Part of a small language model's weights: 497M tokens.
Each number is 50 + 15 x the weight over its row's rms, rounded and kept within 0 to 99. Layers, rows and columns count from 0. The size before them is the row's rms in percent of the matrix's.

# q: layer 13 attention query, 512x256, rms 0.0741, rows 0-26, columns 0-127
# k: layer 13 attention key, 512x256, rms 0.0715, rows 0-26, columns 0-127
q0 106:49 52 70 39 37 47 67 44 67 47 53 34 37 56 82 29 44 57 67 23 42 43 64 29 58 31 60 64 41 73 57 18 45 53 38 54 30 44 59 40 18 55 42 59 48 42 38 78 60 58 59 19 62 37 74 92 53 24 41 27 57 37 71 28 52 44 59 34 60 48 54 59 43 44 58 42 14 68 69 27 72 42 68 48 57 43 61 09 35 83 16 47 52 48 75 25 45 57 68 31 59 59 63 49 09 55 59 51 32 64 55 81 38 59 63 42 65 31 37 59 45 39 59 72 46 46 92 38
k0 107:72 52 34 00 21 67 36 68 42 51 22 29 59 49 61 49 68 56 57 50 57 47 62 30 47 44 50 70 72 76 41 28 56 40 41 57 38 49 54 63 30 21 56 66 47 57 53 66 51 62 60 31 42 49 56 62 47 46 40 34 62 63 49 41 36 77 39 34 53 51 68 58 60 07 57 54 38 45 50 41 63 61 56 55 50 31 86 52 19 54 27 63 58 64 65 37 34 38 80 38 70 70 50 39 37 61 45 53 38 37 65 59 43 44 47 29 65 49 36 63 56 37 52 30 74 52 59 23
q1 096:43 40 76 56 62 56 39 57 50 51 73 37 29 30 32 62 47 40 41 71 70 27 31 42 58 78 15 63 32 54 71 26 33 68 47 49 63 35 63 50 39 42 27 50 73 53 60 51 65 54 56 53 76 41 62 32 29 50 46 76 45 46 45 85 31 38 48 39 61 63 34 60 54 49 51 35 40 48 33 50 54 52 91 34 63 41 49 47 55 48 43 64 42 58 42 67 54 43 36 48 44 55 32 52 74 55 29 45 33 35 60 57 40 55 59 29 87 30 56 64 45 70 38 42 66 35 44 27
k1 090:45 73 82 59 47 66 19 48 52 47 31 49 29 29 39 37 58 55 27 55 61 60 39 39 42 54 44 50 61 56 84 29 59 99 32 30 39 59 50 28 78 48 58 48 67 61 54 50 44 56 46 77 66 45 68 27 40 48 41 54 11 29 58 64 25 74 28 22 71 42 46 71 37 44 44 57 51 27 25 51 52 56 79 54 46 44 47 49 60 44 25 69 41 62 41 32 43 37 45 44 33 68 31 71 69 56 52 35 37 56 43 44 18 65 69 59 53 44 55 46 47 74 36 63 66 34 43 21
q2 100:59 45 39 69 50 56 50 48 62 59 79 80 42 32 47 73 56 24 65 42 49 58 44 40 51 67 43 38 37 63 49 49 42 65 51 36 53 31 36 52 33 49 27 34 57 58 68 51 38 43 39 58 69 74 50 44 14 57 80 45 55 43 50 78 53 34 48 64 39 53 35 40 55 23 50 60 65 19 53 60 56 76 68 55 67 37 45 54 41 56 27 68 67 59 46 33 65 68 53 27 54 31 27 77 67 54 29 62 21 83 43 83 31 53 63 66 49 37 71 81 37 79 43 43 67 52 83 48
k2 099:59 72 53 56 29 62 38 65 53 64 42 50 57 16 51 32 76 21 29 50 48 43 23 57 64 60 57 31 45 36 53 26 57 89 51 23 49 52 57 37 67 56 36 44 62 52 30 50 46 63 30 44 48 45 54 00 45 64 68 68 35 33 44 55 54 54 29 55 72 56 88 49 46 34 60 51 60 50 64 48 65 79 42 71 47 55 56 54 65 61 41 40 48 68 66 35 44 43 45 51 44 18 41 72 49 62 40 41 53 43 58 57 34 49 82 71 51 68 71 65 29 83 56 56 74 51 57 36
q3 095:70 57 51 47 47 55 63 26 48 61 35 47 51 45 25 50 77 32 37 48 51 48 49 29 36 36 63 27 24 42 46 38 67 36 43 46 54 84 59 46 47 52 27 53 28 71 48 49 46 51 60 58 62 50 62 53 46 38 63 60 42 77 48 75 34 43 21 48 48 20 33 33 49 34 69 35 89 70 47 56 30 41 43 61 44 70 64 49 56 30 84 51 49 31 35 13 54 57 42 45 51 47 53 68 44 35 56 56 67 30 37 40 37 52 59 38 58 57 49 57 49 57 39 49 57 79 42 45
k3 094:49 60 77 48 57 19 69 45 53 54 42 47 31 48 40 40 57 73 35 74 63 41 66 42 33 53 46 19 72 59 59 69 68 58 30 59 51 61 55 44 40 56 41 54 67 34 52 56 42 61 60 51 37 74 78 41 47 67 49 82 51 56 75 24 43 41 43 68 50 53 48 79 42 50 42 59 63 36 28 71 50 63 56 69 55 68 46 22 36 52 56 49 37 60 24 57 43 29 32 28 27 36 53 56 51 59 37 64 33 30 20 36 31 44 65 63 52 72 54 53 43 68 56 53 65 55 54 67
q4 099:16 49 65 62 23 28 72 70 26 42 67 29 43 45 66 39 60 38 55 81 41 39 54 71 52 46 80 66 66 51 55 60 42 44 65 71 49 43 46 37 54 45 63 47 45 17 61 40 71 34 59 28 38 45 62 50 52 31 29 84 48 21 39 45 58 60 44 36 51 62 50 37 49 52 53 43 33 37 19 37 64 48 51 65 79 52 44 58 60 69 30 23 47 40 56 68 68 50 49 54 51 57 47 48 84 20 60 75 71 41 68 52 22 31 46 69 42 60 47 51 40 40 54 41 55 50 42 62
k4 096:38 55 67 63 37 47 24 49 53 89 34 59 50 47 65 51 53 44 41 67 26 53 63 45 66 51 69 63 66 33 83 49 32 32 63 58 39 61 77 78 44 50 47 44 72 45 38 84 71 53 51 36 40 40 25 48 46 51 35 39 28 46 67 53 37 57 74 12 48 67 41 28 52 53 34 61 44 60 58 30 51 51 87 56 68 33 48 38 58 56 29 42 58 63 56 60 38 76 65 59 56 53 45 73 54 36 65 41 27 55 67 41 62 65 39 73 46 33 73 59 50 36 49 32 58 39 60 21
q5 091:48 68 58 62 48 43 71 47 67 52 82 49 10 34 40 65 68 40 43 39 46 39 29 23 71 39 70 34 49 35 55 47 56 45 50 54 63 70 42 73 48 55 26 44 44 52 61 37 47 51 59 54 74 29 27 01 71 45 68 60 56 51 44 51 39 25 46 33 54 70 48 47 34 64 25 58 38 65 21 50 71 47 87 58 54 56 45 54 37 31 81 43 70 51 78 32 55 47 31 57 42 78 49 84 82 52 38 43 44 42 72 38 35 51 51 43 62 52 47 66 35 59 52 53 58 62 28 43
k5 087:53 59 63 49 41 38 45 65 43 68 54 49 55 22 44 28 52 78 36 48 45 63 49 56 47 43 80 63 60 51 46 50 54 86 33 48 72 85 53 31 70 52 42 48 54 34 46 57 65 48 40 65 80 53 49 30 59 47 74 81 50 63 42 16 32 35 49 42 60 29 70 42 36 62 42 62 55 54 15 60 73 27 56 45 37 41 46 38 55 39 52 50 31 68 67 48 49 38 49 73 18 67 62 48 40 61 38 39 43 46 34 53 22 50 71 53 58 68 34 40 42 67 46 65 81 31 24 43
q6 103:55 63 50 33 29 69 57 52 33 60 64 31 64 29 42 20 44 31 26 53 47 63 46 50 22 71 88 37 50 54 58 39 99 37 57 68 42 84 37 37 69 37 52 57 44 53 58 41 79 70 52 40 66 34 66 58 73 43 42 87 40 65 64 51 64 41 37 52 56 36 38 25 34 57 79 52 42 44 50 43 51 46 54 79 46 70 49 49 37 40 60 29 46 25 53 45 72 65 61 52 41 57 43 65 82 14 44 70 65 60 36 31 51 51 60 47 69 55 58 40 51 77 60 31 48 50 35 54
k6 111:46 48 54 57 50 58 38 51 59 69 66 70 63 57 68 46 47 60 54 54 28 48 54 50 45 74 47 45 43 28 38 39 46 00 40 39 40 52 40 46 37 47 60 49 64 40 46 45 58 54 33 60 46 56 36 38 54 64 53 69 50 46 64 51 65 50 53 47 45 50 56 39 52 76 33 55 42 50 47 37 38 71 63 41 42 56 49 49 47 34 40 51 54 43 27 78 49 56 52 52 60 39 50 52 68 62 29 44 55 64 64 62 45 70 49 50 64 44 59 52 48 44 62 46 63 50 53 51
q7 088:50 56 30 55 62 65 49 31 62 22 53 73 40 63 24 53 37 65 51 44 49 58 67 12 47 63 48 52 35 46 59 23 78 38 45 41 63 68 25 50 65 29 38 36 43 62 53 37 56 53 68 59 61 50 47 50 37 50 55 68 61 78 58 48 38 36 49 64 15 37 46 30 49 23 38 68 78 60 45 52 36 56 54 79 42 30 54 70 34 39 64 67 32 53 46 45 66 38 50 49 52 47 33 63 33 52 30 58 57 33 47 41 53 50 34 44 72 35 61 38 38 71 44 44 58 56 61 60
k7 091:49 57 52 46 69 26 61 54 48 25 41 48 28 44 34 38 60 77 51 80 54 58 67 52 53 53 66 53 49 46 30 59 65 62 62 48 63 55 38 38 68 42 43 42 67 59 36 58 57 58 56 74 15 42 57 27 39 70 29 84 70 59 64 45 44 15 51 58 61 39 69 58 56 39 46 44 32 45 53 69 68 35 31 85 66 62 48 52 52 33 71 53 23 73 34 69 65 24 24 38 04 43 50 45 42 70 31 37 67 19 30 28 38 37 47 69 59 79 39 46 41 51 57 50 84 36 30 71
q8 106:58 52 45 37 43 51 60 25 40 46 52 31 77 50 43 53 51 51 17 51 32 74 49 69 54 39 66 44 42 43 50 61 97 34 51 49 45 55 48 40 66 37 28 42 37 58 61 36 61 54 51 54 75 62 55 44 74 37 48 52 35 78 37 76 37 62 31 52 57 31 34 38 39 77 76 61 62 48 28 53 57 37 50 72 37 71 60 58 55 30 80 42 45 47 27 50 49 70 27 45 41 55 64 53 69 29 66 62 82 30 59 21 43 28 60 58 42 49 46 36 37 70 69 31 41 49 41 51
k8 111:30 46 47 44 53 40 50 35 56 64 66 68 52 59 52 52 56 52 61 41 32 29 55 46 56 48 49 51 42 44 34 55 30 00 59 53 52 55 59 64 46 54 53 56 39 42 60 46 54 51 47 47 53 59 28 46 45 55 60 53 47 51 52 56 57 46 62 59 55 47 43 37 57 67 41 47 56 51 43 51 46 49 54 36 56 53 40 53 60 40 58 47 54 43 46 67 42 70 48 50 44 30 49 41 55 47 35 53 51 56 55 48 54 63 52 48 55 40 52 70 51 53 53 41 42 70 54 52
q9 094:66 58 47 48 71 52 13 72 44 61 31 54 51 26 39 44 62 55 24 67 69 27 62 48 51 36 29 33 40 38 34 60 09 67 44 56 52 46 67 65 37 55 53 46 61 60 48 65 43 47 49 57 36 28 70 42 35 61 61 44 53 29 68 63 50 64 49 78 45 83 49 35 48 53 54 43 79 55 65 88 29 63 39 40 73 52 41 40 63 28 68 43 51 31 35 44 33 42 47 49 54 40 49 40 34 59 53 31 74 61 35 60 68 82 24 62 42 32 45 68 84 29 16 34 32 58 32 56
k9 097:46 49 48 61 38 61 50 81 45 36 18 55 46 65 45 47 28 48 24 52 71 64 46 51 27 47 42 30 59 63 64 47 65 94 43 44 42 46 51 49 61 44 67 44 58 51 56 39 36 55 68 53 51 64 98 50 63 55 48 30 37 46 49 59 44 63 46 54 60 51 58 70 64 78 63 56 59 42 63 49 45 30 29 65 46 44 47 33 56 66 49 31 35 28 44 50 53 31 42 51 47 53 49 39 70 60 77 57 37 58 30 36 63 57 39 54 44 48 74 52 43 44 49 64 28 58 55 49
q10 099:42 49 47 71 51 43 43 24 57 47 38 63 43 61 50 49 34 55 34 62 42 51 37 54 62 59 44 56 31 28 49 39 48 64 27 51 28 47 54 72 61 53 34 59 75 63 45 27 55 68 56 72 46 52 44 21 41 50 45 58 39 45 28 45 54 55 54 52 73 57 24 38 53 41 47 56 73 57 70 18 52 46 25 33 51 25 52 46 66 50 39 71 56 61 69 58 45 60 41 32 69 60 40 60 70 70 11 37 52 56 38 51 45 54 80 35 47 50 21 21 61 51 61 35 40 44 31 57
k10 098:54 33 68 43 44 62 55 34 42 83 68 54 39 48 36 49 41 40 33 52 58 53 56 63 44 51 71 33 24 43 43 54 66 54 48 45 69 51 46 69 62 38 65 63 72 84 29 58 61 40 34 34 27 60 44 25 36 31 48 49 53 59 37 45 44 54 34 45 56 41 46 24 52 47 49 66 38 66 67 38 47 53 36 53 72 42 44 50 54 64 53 63 54 47 64 42 60 35 68 54 36 54 33 43 38 69 18 47 68 45 63 59 27 34 58 43 60 47 26 17 45 99 74 68 29 54 33 41
q11 090:12 47 55 42 54 18 37 49 44 54 55 42 47 58 49 47 32 57 45 78 34 46 64 48 53 46 81 50 58 45 53 82 12 68 55 45 60 53 60 57 43 68 55 39 94 50 45 49 52 59 28 31 27 42 50 32 70 41 53 37 46 44 62 46 63 65 36 36 82 61 60 66 50 31 74 34 64 35 53 37 65 61 49 61 78 47 63 27 56 53 51 28 51 57 63 57 63 69 51 40 41 62 76 40 61 61 71 40 88 29 45 47 45 39 55 83 25 38 30 39 23 58 57 58 50 37 36 52
k11 090:52 50 38 40 23 68 46 51 45 56 50 54 43 77 38 54 27 63 24 63 40 32 56 31 65 31 84 44 52 86 67 61 47 52 63 27 43 53 82 80 50 45 58 45 58 57 67 53 61 49 59 10 40 53 35 59 65 17 45 33 46 49 34 28 49 51 44 30 78 63 53 39 40 61 62 56 79 41 44 47 84 37 66 46 49 23 43 49 48 45 43 65 62 70 69 67 26 60 73 41 45 49 48 50 39 42 65 63 60 42 75 43 45 45 54 30 31 44 55 37 52 42 37 52 57 53 77 29
q12 101:20 52 45 32 48 36 40 63 59 58 53 54 42 76 29 52 40 64 63 57 53 59 44 49 20 74 41 49 86 64 67 58 59 50 44 45 54 54 44 50 53 62 96 46 53 54 26 66 38 52 42 31 39 46 32 52 62 62 41 33 56 61 49 04 65 61 67 42 57 43 66 81 66 54 41 48 11 36 67 29 54 56 36 47 57 43 21 59 32 39 52 43 38 73 57 60 68 47 74 45 26 64 61 42 58 78 49 61 40 62 17 69 66 43 32 80 53 57 95 36 49 33 62 58 52 53 46 46
k12 098:43 53 34 54 66 79 64 63 66 40 63 49 50 45 59 70 53 54 59 39 51 54 43 75 64 46 27 78 36 57 55 53 25 50 61 50 32 24 47 41 46 72 50 27 32 51 86 29 57 47 37 46 46 29 35 55 50 61 39 50 54 33 26 53 67 55 61 43 45 61 39 42 52 41 57 30 43 71 72 49 67 45 46 27 30 66 51 59 33 24 72 45 73 39 49 61 60 71 38 46 61 34 58 36 62 49 71 53 68 80 53 73 40 53 56 28 46 24 57 28 68 28 53 59 50 28 45 60
q13 101:53 52 34 51 34 49 41 68 21 38 44 71 36 50 58 41 44 49 48 07 56 49 61 60 57 46 37 38 52 90 45 63 39 49 51 57 56 61 45 51 48 41 61 43 57 48 45 74 48 45 53 29 35 37 64 66 29 33 63 34 66 23 52 31 51 48 81 60 30 28 67 32 54 74 45 66 27 11 79 70 74 59 50 42 65 56 31 50 42 40 35 52 43 72 55 38 75 42 57 33 44 41 47 53 40 50 60 59 20 91 41 79 71 68 73 49 41 62 24 73 80 64 44 83 59 66 67 59
k13 097:63 26 43 44 63 48 28 62 47 50 13 48 78 61 92 48 56 34 56 49 34 52 10 61 49 57 56 26 30 38 40 50 50 74 39 42 32 51 27 53 33 44 60 49 38 38 49 77 48 49 45 52 31 55 54 28 54 65 41 52 43 45 40 88 35 51 67 45 31 87 65 17 50 25 53 50 41 28 81 43 57 59 54 59 37 56 73 57 32 50 41 27 32 45 55 43 53 41 49 57 60 59 60 25 55 64 75 51 59 67 45 53 67 51 33 43 48 52 44 77 51 61 41 74 63 52 60 65
q14 090:42 60 43 51 39 55 67 61 27 45 47 37 71 42 81 27 65 64 49 49 50 50 82 46 49 46 62 41 57 61 48 78 52 56 41 78 69 77 49 59 66 57 49 39 64 29 41 54 55 64 45 43 35 57 48 49 36 50 49 53 71 84 70 28 58 46 59 57 36 41 66 43 27 48 56 39 64 45 49 61 44 21 27 41 45 64 43 57 51 30 49 28 33 22 28 53 61 48 52 69 59 57 67 42 55 29 47 45 90 39 29 52 74 27 21 59 45 45 64 61 75 54 51 29 30 73 53 53
k14 088:56 64 43 57 50 59 47 57 63 36 79 87 61 69 31 54 40 44 66 22 31 24 48 36 26 71 49 47 40 27 55 37 45 15 65 60 27 51 54 44 23 43 48 48 62 46 51 51 55 39 57 12 56 51 50 33 50 55 55 40 63 53 64 67 63 26 72 61 32 36 63 09 53 65 52 57 56 58 64 68 66 43 51 50 44 48 45 35 41 53 44 39 62 30 59 66 79 74 55 74 68 43 67 27 59 49 59 44 78 71 54 38 99 66 20 36 57 35 58 63 52 77 47 56 41 60 47 69
q15 087:49 46 48 53 69 47 36 57 53 57 52 61 26 72 35 64 60 39 80 53 50 48 44 46 48 65 32 79 31 33 44 40 58 39 74 37 34 33 47 39 21 42 36 51 22 51 60 56 56 43 54 61 42 41 67 59 30 58 64 65 61 59 44 49 46 36 37 54 34 53 52 39 72 27 25 70 69 66 62 53 38 60 51 65 56 24 54 70 65 70 28 72 73 58 45 57 42 34 63 38 62 38 26 56 17 41 51 70 42 39 50 70 26 46 55 36 80 44 78 42 42 66 28 66 72 46 81 48
k15 091:46 72 49 77 58 36 66 41 48 39 17 34 40 23 51 49 68 39 62 77 70 52 58 60 51 55 49 57 69 50 62 57 46 76 54 54 57 41 52 65 70 41 46 45 64 73 31 56 31 76 65 78 30 39 72 35 62 66 26 77 58 52 55 52 48 49 27 53 38 34 60 85 53 41 55 48 49 41 54 60 57 55 46 72 54 69 53 47 47 64 28 42 44 72 38 42 46 32 30 26 39 54 53 79 38 40 52 37 34 29 28 51 30 35 75 55 55 66 40 52 47 43 40 41 65 38 62 47
q16 088:69 61 52 56 44 02 61 51 66 57 77 43 50 58 51 19 67 55 72 35 71 58 63 50 36 59 61 73 54 59 47 54 64 56 52 57 56 83 50 75 39 59 68 39 53 49 40 38 52 56 47 13 32 49 50 57 58 58 37 34 40 44 68 03 71 45 93 51 46 54 58 79 46 58 49 41 39 42 43 47 71 56 29 16 61 51 45 50 48 64 38 37 50 60 66 44 71 68 67 62 39 48 71 43 45 67 54 54 48 68 29 43 67 67 17 83 50 42 71 48 48 35 65 50 50 39 54 61
k16 085:67 53 47 60 38 57 39 42 66 44 40 36 71 54 54 55 51 37 55 25 51 67 58 51 78 44 50 80 61 41 23 42 45 25 73 70 52 30 61 51 42 37 49 49 36 56 55 44 63 53 51 21 52 29 15 60 46 54 46 43 45 32 37 43 70 55 50 54 43 43 72 26 50 37 53 32 35 72 59 54 60 57 43 19 62 44 40 55 52 44 59 56 60 34 83 57 57 67 35 67 64 41 56 20 61 45 43 56 62 36 66 79 68 85 42 38 55 44 76 65 77 49 64 38 51 35 21 44
q17 096:74 70 48 65 40 52 40 48 40 84 47 37 52 71 53 61 60 23 42 54 56 48 29 66 33 71 72 23 50 55 84 50 56 53 35 38 33 40 35 46 68 57 69 29 57 68 74 34 41 51 26 57 49 56 43 42 56 47 48 38 24 69 51 49 53 50 43 54 65 62 63 56 80 54 79 33 55 46 42 22 67 50 29 56 55 81 37 50 36 58 49 51 53 67 47 62 43 52 52 16 35 49 49 52 93 11 58 51 60 72 34 58 64 32 63 53 50 50 81 34 17 41 49 59 64 65 43 54
k17 095:26 38 63 61 38 69 25 59 52 63 67 60 40 69 64 44 47 39 29 25 49 44 41 74 43 43 58 43 49 29 60 64 39 13 34 41 41 27 53 42 43 58 45 42 63 50 74 41 45 30 40 74 55 50 31 51 60 61 70 70 47 37 37 58 81 66 31 72 70 41 52 45 37 58 62 36 58 60 58 51 34 79 58 54 45 66 15 38 58 61 49 37 80 50 64 58 52 70 55 42 54 46 54 54 61 47 40 38 49 63 61 76 33 53 53 48 44 13 41 48 52 56 39 62 41 49 67 54
q18 099:32 16 63 55 48 60 41 46 03 49 65 26 31 41 51 65 22 38 20 59 41 49 39 37 75 37 47 29 91 23 42 47 63 61 46 68 57 53 44 17 47 11 51 64 41 49 52 40 45 33 55 46 69 49 19 38 45 45 35 33 52 32 47 55 47 61 45 37 62 39 57 46 19 39 38 39 92 44 30 70 30 42 39 51 69 29 53 71 28 49 67 46 69 31 92 72 47 46 57 57 49 60 41 53 62 43 41 66 73 42 52 49 56 66 44 41 60 66 26 44 68 47 52 56 21 60 31 29
k18 101:34 23 76 23 67 55 83 31 32 54 63 46 56 42 33 24 28 72 26 79 30 44 73 58 20 45 46 28 43 50 56 72 68 45 58 44 62 41 43 37 40 41 45 43 47 28 52 65 57 28 60 45 48 52 56 53 61 60 34 24 53 74 53 37 32 44 72 53 32 61 50 56 12 52 38 58 55 36 52 40 53 15 53 59 79 50 59 51 37 65 60 41 38 66 31 75 42 32 75 53 55 57 57 58 25 41 54 52 53 70 33 00 47 45 46 85 51 79 37 41 52 64 87 68 69 41 59 38
q19 088:50 71 56 71 36 36 77 41 25 68 39 32 76 40 67 25 59 46 36 65 56 41 34 72 40 40 61 34 41 39 40 45 30 35 53 67 43 18 52 24 58 41 72 54 46 63 52 54 67 45 64 62 61 72 48 39 55 56 22 45 73 64 33 69 32 46 04 46 45 64 46 40 46 43 87 47 58 80 50 51 65 56 53 43 41 86 39 34 67 37 49 72 40 78 62 50 44 60 33 38 45 65 54 28 68 41 65 31 68 43 55 55 22 29 45 58 46 34 60 44 36 26 48 54 44 80 48 49
k19 091:36 53 59 32 38 34 55 48 47 81 60 68 38 64 38 49 34 59 61 33 65 41 35 46 47 31 79 56 69 55 59 61 33 00 57 59 23 40 56 49 53 34 44 56 55 51 64 54 78 55 71 53 66 53 46 52 55 34 55 42 51 40 53 41 50 84 28 74 69 48 15 70 76 48 47 61 49 37 43 75 68 61 57 37 58 49 38 33 58 40 66 37 51 65 44 61 37 52 68 42 64 51 56 45 46 38 34 43 48 50 44 57 38 54 47 67 44 14 57 75 56 32 51 56 27 72 41 33
q20 106:24 23 80 37 57 52 50 28 36 57 28 31 68 26 34 52 45 57 50 83 74 42 44 60 52 45 23 38 24 49 42 55 60 64 25 50 67 22 75 38 45 53 39 52 48 57 61 51 45 33 38 61 50 61 51 37 62 44 55 39 65 69 47 76 52 52 38 57 73 33 68 56 52 62 35 31 38 53 33 64 17 18 27 23 43 66 70 41 63 54 40 58 37 49 57 67 45 53 23 52 57 45 40 45 59 77 44 38 51 46 53 14 59 51 69 57 68 25 55 40 74 13 54 48 33 43 56 31
k20 107:51 28 74 61 76 73 35 40 52 31 47 34 57 63 27 57 35 59 57 25 50 31 59 40 36 59 18 32 54 56 66 54 53 54 28 63 22 57 60 51 42 67 44 69 44 48 55 48 34 35 67 64 73 55 80 64 55 42 40 30 27 59 76 53 56 54 31 36 47 64 22 48 56 58 34 61 52 30 34 31 51 26 55 38 34 55 54 45 45 62 44 61 42 50 49 25 46 42 50 20 46 43 47 44 44 33 47 50 20 74 38 33 60 64 39 40 50 38 45 38 47 36 66 57 30 42 53 42
q21 100:29 55 26 47 31 37 70 45 46 71 58 41 74 45 39 39 53 79 50 77 60 50 32 53 17 77 84 74 67 48 57 46 42 23 48 39 42 32 55 32 51 49 66 61 52 54 58 52 59 53 59 24 58 73 49 48 57 57 22 73 60 88 39 51 54 43 53 50 41 46 42 37 44 48 61 37 47 44 27 35 48 49 43 67 41 71 39 46 52 44 47 32 44 55 58 64 50 36 32 64 44 44 66 41 41 35 67 58 49 26 56 36 39 22 27 63 46 54 41 22 75 64 69 43 73 41 51 74
k21 097:59 51 33 62 63 42 40 44 46 55 52 72 21 31 41 52 49 61 62 68 54 43 55 53 61 53 77 79 67 39 77 52 39 11 46 74 38 62 58 56 44 70 54 37 59 69 85 52 74 53 57 68 57 46 38 63 37 44 40 62 45 31 39 26 37 34 67 51 42 52 17 44 69 37 53 60 45 40 61 46 76 49 56 28 63 53 49 48 59 28 67 51 62 47 46 53 37 54 27 34 69 71 35 68 60 28 52 50 26 43 60 54 57 57 40 63 41 29 30 28 77 22 30 30 34 19 43 64
q22 101:39 40 52 49 59 67 45 40 29 40 42 67 29 51 76 28 35 56 36 48 51 51 71 38 60 38 41 55 55 40 53 41 46 67 42 68 54 50 49 66 35 55 55 55 68 14 33 73 67 65 43 51 29 44 55 45 25 40 57 53 71 18 42 31 39 55 67 47 61 65 84 33 45 32 33 81 46 45 85 41 63 80 41 49 63 45 42 56 45 69 44 39 31 46 80 57 50 38 39 26 46 62 39 62 31 46 62 46 54 59 40 75 43 76 44 35 48 39 18 48 59 28 41 51 61 44 62 48
k22 100:63 56 35 32 46 60 66 58 38 61 37 44 64 67 68 38 39 52 38 62 50 62 56 36 36 34 65 74 38 60 61 31 70 50 42 56 39 45 44 67 52 10 72 69 52 37 29 77 53 53 65 38 08 53 61 50 56 35 23 52 74 58 44 50 21 58 33 44 54 72 60 34 48 29 46 68 35 47 70 29 56 36 41 80 57 52 69 56 37 67 44 34 52 53 58 36 58 40 53 68 38 51 66 60 31 58 54 47 45 45 57 50 62 33 31 30 66 53 23 52 45 40 48 67 31 50 33 38
q23 089:56 59 49 41 67 32 63 48 57 49 54 51 40 60 88 37 60 42 61 38 46 58 58 73 41 31 40 72 55 52 34 63 46 39 48 60 41 68 39 87 27 61 81 74 60 38 49 50 44 64 59 50 56 29 57 48 47 44 38 45 56 20 29 38 50 62 77 35 60 50 63 65 43 63 42 63 08 48 69 48 46 48 60 33 61 29 54 64 51 62 20 51 60 56 50 46 62 66 80 64 57 50 55 42 18 58 69 54 36 71 66 66 58 57 56 41 42 56 51 67 59 34 40 70 52 42 47 45
k23 089:51 57 26 55 36 49 30 49 56 48 41 53 79 61 69 75 57 20 52 07 42 59 67 45 66 46 35 89 62 59 24 26 61 24 60 70 42 35 18 84 60 30 53 60 39 44 25 34 29 41 30 50 52 38 27 59 44 55 45 37 58 41 49 65 41 67 70 42 38 57 44 29 61 54 38 52 35 59 56 18 46 73 57 33 24 32 56 73 73 48 36 33 67 35 69 37 52 73 65 70 67 82 60 34 34 58 72 51 56 73 69 72 83 57 29 43 64 33 37 64 41 40 63 37 27 61 42 52
q24 096:62 36 52 39 62 70 56 35 28 44 26 27 80 36 60 38 33 57 25 65 66 43 44 43 38 55 31 57 44 65 45 59 54 65 33 51 26 40 65 40 45 56 38 67 54 72 39 43 61 53 42 65 60 50 52 46 46 34 51 35 36 49 34 65 24 71 25 30 83 24 50 47 46 63 56 49 67 61 52 42 29 20 51 31 48 59 53 41 80 42 17 59 53 57 18 54 47 70 48 59 70 64 46 44 62 42 40 46 93 42 34 51 76 45 75 26 61 30 38 55 77 56 43 45 39 26 29 12
k24 091:41 55 69 51 37 73 59 29 54 26 68 49 49 50 49 61 27 51 29 15 55 38 73 54 37 69 26 24 39 55 55 52 74 43 38 32 49 76 28 65 70 59 81 52 49 43 48 75 44 52 44 54 62 69 54 33 50 39 33 48 46 73 78 62 48 33 33 25 51 63 50 60 79 81 16 95 43 22 65 36 47 43 78 73 40 52 50 64 45 71 28 66 43 58 55 44 63 46 69 67 38 54 29 59 53 62 51 55 49 89 40 39 60 46 47 61 35 45 29 53 56 70 61 68 09 48 56 56
q25 105:35 65 32 70 75 55 31 51 77 15 58 88 44 54 46 45 44 57 61 56 42 39 57 58 50 82 45 58 47 43 60 46 47 50 70 45 59 26 30 75 72 47 23 37 50 49 59 40 53 37 39 51 53 55 56 34 32 70 70 79 78 47 51 51 66 25 82 61 29 66 40 44 58 54 40 77 52 42 58 43 58 61 85 62 58 38 49 68 66 45 52 51 50 62 25 61 63 36 35 60 43 24 35 60 34 49 33 48 34 47 55 42 25 43 41 45 53 45 90 43 28 85 54 32 70 49 53 79
k25 103:66 87 46 72 53 16 36 58 50 59 53 59 49 40 57 41 69 26 62 68 46 46 41 58 60 66 69 73 42 23 56 43 32 83 52 50 48 60 57 61 78 48 36 49 60 72 19 57 53 71 50 66 36 30 30 17 55 48 66 86 57 34 39 58 55 44 46 50 75 42 66 63 49 56 79 46 51 62 54 52 60 54 37 48 40 27 64 44 85 40 46 39 47 63 55 46 63 74 39 62 21 35 35 53 52 62 25 24 65 10 55 50 37 56 65 50 44 53 75 46 43 56 37 26 54 52 27 50
q26 097:70 52 50 48 76 27 62 45 73 83 60 54 53 58 25 66 49 41 39 61 62 44 36 37 77 45 64 26 33 30 52 39 38 64 53 53 48 64 73 57 35 67 49 22 70 48 62 21 41 33 44 42 42 60 56 15 40 59 37 42 49 70 40 37 42 68 54 37 60 54 66 56 38 20 53 31 61 64 63 61 57 67 23 48 55 63 52 22 57 45 76 39 51 44 38 57 47 42 34 45 20 44 69 49 45 75 65 41 50 50 37 44 29 58 31 86 58 49 55 27 35 51 60 52 50 56 45 63
k26 095:56 39 31 46 61 38 56 43 62 54 45 54 33 77 23 39 52 52 36 63 40 62 41 63 63 27 56 57 78 68 49 67 34 38 59 67 66 28 72 49 45 30 18 50 43 65 76 33 45 45 47 42 38 69 57 62 53 44 55 38 68 34 26 32 59 69 21 63 75 26 65 57 44 42 64 28 59 56 34 57 66 41 42 50 56 46 43 21 40 44 66 46 55 50 61 59 33 55 38 44 29 43 48 64 49 44 42 48 46 22 57 68 30 65 65 28 47 26 40 62 61 54 43 58 47 48 50 56